{"n_layer": 8, "d_model": 576, "n_head": 6, "n_kv_head": 2, "head_dim": 96, "d_mlp": 2304, "vocab_size": 16384, "activation": "squared_relu", "norm": "rmsnorm", "norm_place": "pre", "norm_eps": 1e-05, "positions": "rope", "rope_base": 484000.0, "rope_fraction": 1.0, "qk_norm": true, "attn_scale": 0.123, "bias": "none", "tie_embeddings": false, "parallel_block": false, "extras": ["some layers without attention", "local attention windows", "gated attention", "exclusive self-attention", "capped logits"], "init": "normal", "init_std_qkv": 0.0235, "init_std_o": 0.00588, "init_std_up": 0.0235, "init_std_down": 0.00588, "optimizer": "adamw", "lr": 0.001, "lr_mult_qkv": 0.7, "lr_mult_o": 0.925, "beta1": 0.9, "beta2": 0.95, "lr_head": 0.0031, "warmup_steps": 275, "schedule": "wsd", "decay_fraction": 0.763, "decay_shape": "linear", "final_lr_fraction": 0.0, "batch_tokens": 65536, "seq_len": 1536, "doc_mask": true, "train_tokens": 529500000, "steps": 8080, "dataset": "wikipedia_en"}
Each number is 200 + 30 x the weight over its row's rms, rounded and kept within 0 to 999. Layers, rows and columns count from 0. The size before them is the row's rms in percent of the matrix's.

# down: layer 5 MLP down (transposed), 2304x576, rms 0.0385, rows 1492-1513, columns 432-503
# up: layer 5 MLP up, 2304x576, rms 0.0425, rows 1493-1514, columns 432-503
down1492,094,212,233,148,212,218,204,241,154,218,225,182,163,189,171,210,143,271,170,208,157,222,138,233,155,165,176,171,239,207,185,201,222,208,224,161,207,202,160,157,143,156,162,254,194,148,219,188,243,236,169,172,203,252,181,199,230,245,211,243,245,191,172,220,205,251,204,179,194,225,208,224,219
up1493,113,182,233,183,141,196,190,187,206,194,233,184,190,229,250,216,195,158,163,158,176,148,177,222,163,187,196,242,150,256,224,183,216,196,233,184,187,255,220,190,161,212,201,200,234,181,151,180,272,178,165,195,168,186,169,163,185,180,219,211,200,205,194,208,238,172,155,176,186,247,184,166,219
down1493,109,218,215,213,230,246,213,260,191,219,230,194,225,184,200,248,213,194,163,168,163,192,199,163,170,216,220,224,196,213,195,161,222,226,237,182,140,270,199,161,208,173,172,246,190,181,177,162,179,225,250,205,146,188,242,222,225,175,175,210,185,195,251,193,150,193,214,233,181,208,182,199,189
up1494,103,250,200,197,239,188,227,199,263,205,258,179,193,201,177,202,191,218,214,200,229,198,245,206,198,233,214,164,157,233,195,181,234,249,233,181,225,259,203,174,155,220,146,187,214,172,191,226,192,214,186,191,186,177,206,232,230,206,251,162,207,169,138,188,204,163,212,204,261,200,182,174,214
down1494,103,182,218,152,188,182,226,198,199,254,210,279,198,134,167,165,177,203,210,226,190,184,176,131,197,232,162,214,217,177,178,184,217,174,179,233,209,225,189,196,166,224,207,209,149,170,215,186,228,187,130,225,156,169,180,165,185,209,171,217,201,208,246,260,208,238,148,210,194,171,259,157,171
up1495,098,236,195,189,233,251,188,196,185,135,228,231,193,195,201,206,157,204,169,193,160,200,197,148,167,199,180,197,214,202,168,195,229,186,172,177,174,272,143,198,169,216,163,238,268,203,184,193,168,189,188,171,222,207,252,206,200,217,225,173,200,184,191,219,167,190,209,209,196,241,162,183,180
down1495,102,203,146,121,178,175,259,218,125,233,200,220,145,178,203,243,190,194,170,207,151,250,195,157,218,216,191,213,196,206,187,167,201,215,256,219,142,229,201,176,196,198,195,277,226,214,200,203,226,193,183,156,151,193,242,188,162,186,205,203,168,247,249,180,205,201,217,172,250,190,148,230,235
up1496,102,219,182,257,198,208,246,202,239,193,245,167,226,226,176,245,196,206,185,191,171,192,190,218,220,191,187,211,216,206,215,228,229,203,188,215,204,181,188,243,239,169,176,206,210,260,205,182,167,179,234,212,153,220,182,123,224,174,178,196,221,264,180,179,231,219,149,234,190,236,260,122,204
down1496,103,185,182,263,200,220,174,198,215,264,129,153,175,178,226,261,154,195,257,118,178,206,185,219,214,218,227,214,193,230,161,203,151,189,185,206,232,225,214,184,161,162,248,218,198,191,187,247,199,230,224,209,190,168,206,237,185,166,207,84,223,193,273,178,195,191,181,170,195,243,201,140,172
up1497,097,223,187,201,183,215,174,205,209,236,205,175,175,249,234,249,165,214,234,139,167,176,211,187,157,170,190,195,219,224,194,177,224,136,184,138,222,196,225,192,193,196,189,254,226,212,154,205,184,183,182,184,211,234,273,187,220,237,195,176,180,182,181,244,217,190,183,202,203,242,226,157,234
down1497,097,208,225,198,180,150,213,183,223,212,193,196,156,190,203,175,195,228,220,204,208,223,195,235,209,166,233,159,178,177,189,210,205,254,241,194,200,221,203,172,224,193,189,188,176,195,246,207,150,217,181,212,188,195,233,162,191,152,230,234,150,171,202,219,190,224,235,180,201,228,278,197,208
up1498,100,214,203,191,229,185,197,208,221,147,219,193,174,210,200,250,213,195,211,193,196,228,206,243,171,189,207,174,221,207,236,197,279,244,223,214,160,205,155,220,228,210,191,226,207,213,174,190,175,198,165,189,228,208,205,251,251,192,205,208,245,144,191,249,214,236,159,181,180,179,169,224,215
down1498,096,159,229,189,196,157,182,231,181,229,116,194,252,219,128,254,193,174,178,185,186,223,172,185,197,198,191,225,211,226,222,161,221,230,139,223,198,229,233,155,184,218,258,230,196,192,205,201,242,200,217,192,197,180,187,152,225,219,157,220,194,166,192,215,203,196,221,224,218,220,143,175,168
up1499,098,207,201,241,199,182,153,128,186,195,184,213,235,178,246,186,170,189,166,160,249,163,134,223,156,179,215,185,188,179,163,136,221,229,201,216,189,257,191,210,210,237,224,211,168,195,253,183,207,221,170,230,206,254,186,208,261,210,173,196,232,232,225,167,199,204,212,184,266,195,169,179,186
down1499,098,214,234,208,212,201,232,222,237,186,227,201,148,240,216,276,240,210,276,253,248,217,151,187,157,236,200,222,215,171,174,210,204,209,216,223,210,165,160,174,200,220,208,228,231,248,168,182,254,206,224,199,275,193,197,176,230,253,205,216,185,218,206,206,188,141,183,227,167,185,157,200,195
up1500,092,196,200,206,205,194,152,181,209,182,243,193,198,229,224,235,196,202,194,225,215,218,215,252,182,245,181,194,186,153,227,224,238,183,213,199,184,221,236,214,208,201,254,176,235,236,215,219,227,222,124,172,173,187,156,174,180,227,207,251,211,194,216,177,222,239,196,215,207,194,242,206,249
down1500,097,203,240,213,230,236,161,182,195,234,193,207,200,238,206,201,214,246,204,189,209,155,201,213,242,162,214,156,210,165,160,183,185,224,244,253,201,196,198,225,209,221,174,141,209,175,223,215,227,169,227,168,213,206,145,180,197,232,212,214,189,207,159,169,149,208,236,211,227,170,206,224,214
up1501,088,249,164,214,214,197,202,194,256,165,169,207,211,237,185,221,229,195,247,194,216,114,189,264,224,141,226,226,195,206,159,244,209,162,185,162,196,177,161,223,180,212,206,210,221,227,205,228,246,198,218,199,205,193,174,154,207,175,231,218,243,211,188,190,185,216,178,184,168,245,244,201,203
down1501,089,177,225,213,218,190,269,216,207,269,224,189,266,217,229,194,194,246,128,178,187,251,189,178,156,200,206,170,193,194,224,185,236,224,251,256,215,202,217,154,219,239,178,215,244,179,187,201,177,216,165,181,162,171,223,178,223,226,237,161,184,255,270,132,187,217,185,123,187,215,173,167,216
up1502,112,243,163,218,194,205,180,117,174,175,214,193,224,240,175,206,184,181,179,180,174,224,194,180,173,193,202,187,219,195,234,198,179,190,190,243,162,247,148,218,184,179,211,196,181,150,211,241,254,193,232,189,185,196,189,145,169,223,227,235,179,180,194,220,209,230,223,198,207,194,224,175,235
down1502,108,255,221,200,178,221,206,161,179,136,221,190,182,147,212,184,248,160,199,186,168,240,247,193,220,230,219,184,212,140,254,230,222,172,189,143,127,162,159,208,220,139,203,194,206,134,211,202,198,169,181,224,232,206,191,202,235,241,203,157,173,209,160,236,204,203,192,192,208,197,202,237,211
up1503,095,199,199,225,201,205,145,188,176,173,186,205,208,244,192,225,207,210,267,155,152,170,192,182,208,199,201,205,190,221,233,139,203,153,184,265,200,235,179,286,200,228,216,237,198,206,172,198,213,199,200,216,188,200,191,208,204,221,192,224,168,241,191,163,271,156,163,167,227,244,192,124,203
down1503,093,220,183,177,199,218,221,190,209,276,231,215,215,182,197,161,210,184,184,112,238,245,236,237,170,179,152,215,181,173,225,139,236,154,234,186,207,208,218,177,179,193,193,187,229,225,211,200,187,204,171,225,197,185,198,194,155,195,188,192,206,200,187,197,175,220,211,200,168,200,195,171,210
up1504,097,234,185,209,203,224,180,210,276,137,244,166,188,144,148,197,201,239,212,205,197,183,233,192,178,225,144,225,157,244,199,239,146,185,138,193,196,239,206,201,209,161,187,213,216,245,195,227,158,212,149,200,150,157,196,175,229,208,223,172,198,136,209,163,221,212,199,157,178,210,240,213,197
down1504,097,147,186,232,192,232,176,193,163,214,229,178,223,181,198,227,234,188,176,202,214,201,226,215,245,274,190,176,228,269,214,191,203,219,242,182,231,216,185,241,208,219,202,195,212,151,224,185,184,170,213,194,245,237,234,165,202,212,196,204,235,231,184,212,155,225,199,188,171,231,200,177,234
up1505,095,251,192,189,191,171,191,236,250,191,183,224,251,239,157,182,201,185,225,208,182,173,243,207,191,150,195,190,199,174,174,214,167,176,200,204,199,193,196,155,223,204,186,196,162,225,237,185,232,208,221,193,158,135,176,189,134,207,174,215,189,236,182,253,216,216,207,229,175,177,204,212,182
down1505,098,137,189,267,237,231,217,205,206,163,155,185,222,229,214,187,236,188,206,244,191,200,170,148,223,203,204,219,183,172,141,272,177,190,167,204,215,161,178,213,175,215,163,199,204,152,164,194,159,237,229,189,223,230,219,154,182,214,197,165,231,156,210,206,187,229,172,157,185,237,226,215,205
up1506,108,221,228,239,203,196,162,236,195,220,236,186,154,231,230,192,155,215,167,133,250,204,146,144,168,231,194,152,168,215,175,219,197,229,171,213,214,194,178,233,237,137,180,246,237,178,192,213,143,164,193,218,197,208,203,197,197,193,187,232,196,170,181,203,225,151,207,135,204,229,225,207,199
down1506,109,175,199,154,205,194,146,188,201,134,190,167,189,219,194,172,172,173,168,228,181,265,210,193,239,181,173,175,195,190,158,206,203,203,210,145,181,237,226,223,199,215,198,163,176,184,190,210,237,188,173,154,223,203,192,205,193,256,204,195,214,211,160,187,230,241,169,189,203,272,240,193,222
up1507,106,208,138,266,168,238,170,246,213,207,208,198,194,214,177,203,156,199,203,218,232,151,190,163,179,236,187,218,126,147,165,206,233,162,207,213,238,193,188,239,237,134,202,187,226,193,198,196,204,173,167,229,217,231,203,161,206,175,261,258,211,114,208,199,239,187,195,212,206,245,154,221,237
down1507,110,160,246,208,162,269,234,128,169,192,229,180,191,243,162,138,217,205,186,202,218,224,237,191,203,193,239,179,244,205,205,201,177,199,184,228,210,195,224,211,201,190,213,148,206,160,191,219,186,214,194,167,224,173,162,203,255,274,186,244,164,230,191,207,169,209,192,240,160,225,239,208,191
up1508,106,220,209,183,181,181,149,178,210,238,197,194,160,189,224,208,177,185,168,206,207,182,221,205,190,229,167,164,174,239,154,167,237,189,148,173,245,198,167,166,177,193,169,162,165,209,195,172,206,179,207,211,168,235,218,237,248,227,176,196,212,203,195,205,244,200,248,159,186,214,170,203,182
down1508,108,192,203,142,196,195,192,219,145,193,158,233,200,208,230,253,222,255,211,206,223,186,125,174,203,209,206,154,249,171,229,219,198,224,214,159,148,232,199,164,260,230,210,217,188,205,200,192,157,167,213,192,234,252,182,212,133,208,211,186,176,180,165,183,160,126,205,197,224,198,200,220,235
up1509,090,173,223,204,184,230,207,184,180,205,184,225,155,255,201,196,197,216,204,216,207,222,214,165,171,184,171,188,191,215,225,242,219,158,151,238,139,198,221,222,208,237,168,232,230,213,161,123,244,218,155,209,211,222,231,200,188,206,225,213,150,188,223,231,198,221,183,182,173,198,161,233,199
down1509,094,150,209,150,258,180,146,228,129,201,204,236,193,224,169,227,217,215,230,192,150,230,179,211,190,208,176,147,202,249,222,194,185,184,167,195,182,200,224,217,197,199,243,203,232,199,153,191,190,207,194,188,255,150,193,170,209,223,170,199,183,191,223,222,202,183,195,165,221,190,194,154,173
up1510,102,226,134,216,148,212,202,210,232,158,215,208,203,198,268,165,212,143,208,198,178,256,178,211,208,154,170,216,129,146,176,190,183,237,225,194,211,201,190,177,217,194,207,148,216,193,241,216,234,211,217,150,137,169,225,204,241,209,205,235,199,236,182,188,232,211,186,151,184,170,192,236,241
down1510,104,177,214,185,200,174,203,167,191,209,169,226,230,168,157,199,181,214,207,249,233,129,207,198,174,233,160,181,172,238,187,225,167,150,189,187,179,178,212,214,170,217,178,163,188,204,207,170,216,201,200,196,205,214,240,134,228,193,281,183,184,169,178,228,180,180,197,222,215,195,247,198,235
up1511,100,172,191,235,176,180,233,146,189,202,229,180,225,237,171,229,198,200,190,220,183,211,186,159,191,174,170,149,235,214,210,204,229,231,222,250,238,257,213,150,244,193,172,217,137,197,228,193,222,226,196,227,215,185,216,224,218,231,218,198,192,206,135,223,202,175,191,212,229,208,278,150,221
down1511,102,207,142,235,217,228,181,226,215,230,200,170,178,215,218,183,142,198,190,180,138,212,166,195,214,134,161,236,187,208,171,207,261,217,166,170,267,155,157,170,172,181,171,242,180,192,255,191,193,211,254,173,204,203,215,180,219,208,193,233,202,196,154,212,222,179,244,170,199,252,272,205,157
up1512,099,161,204,225,195,225,198,203,193,162,234,294,224,214,171,168,206,153,197,224,197,265,156,185,188,217,194,190,158,186,179,238,174,168,199,155,219,185,137,252,161,174,198,218,232,137,207,160,189,232,225,192,209,241,184,146,179,230,221,222,211,216,187,254,189,206,176,175,187,237,223,219,193
down1512,099,219,196,150,225,203,200,194,142,237,210,203,227,199,199,219,204,234,183,169,253,128,194,205,186,206,209,216,243,222,119,185,222,174,147,211,242,194,221,166,210,172,181,178,229,220,194,162,222,176,174,174,189,161,203,221,204,222,215,213,170,282,192,195,191,177,216,203,131,206,232,198,216
up1513,093,197,170,227,198,215,255,187,201,126,282,181,183,223,266,211,184,219,191,226,210,186,201,148,216,251,192,217,179,213,193,211,165,190,175,206,200,237,259,236,188,239,170,203,250,258,206,209,265,192,172,220,212,195,238,205,212,161,262,215,210,127,207,187,201,211,195,169,190,185,231,172,208
down1513,095,237,214,162,244,224,158,164,161,201,179,178,208,257,211,191,213,217,168,183,252,192,214,256,165,174,217,199,219,213,145,223,159,258,243,136,242,220,214,218,238,169,148,176,209,201,170,177,181,214,247,266,174,196,211,198,221,223,147,206,213,214,158,189,236,233,252,237,192,195,219,183,197
up1514,092,273,178,199,222,266,214,235,229,213,257,265,174,186,217,198,180,229,170,160,214,200,182,171,203,200,194,222,229,179,189,193,178,190,180,178,200,227,175,207,172,187,174,219,213,195,201,170,177,216,212,196,240,173,221,204,204,187,280,258,186,239,160,220,196,214,173,158,197,261,183,166,243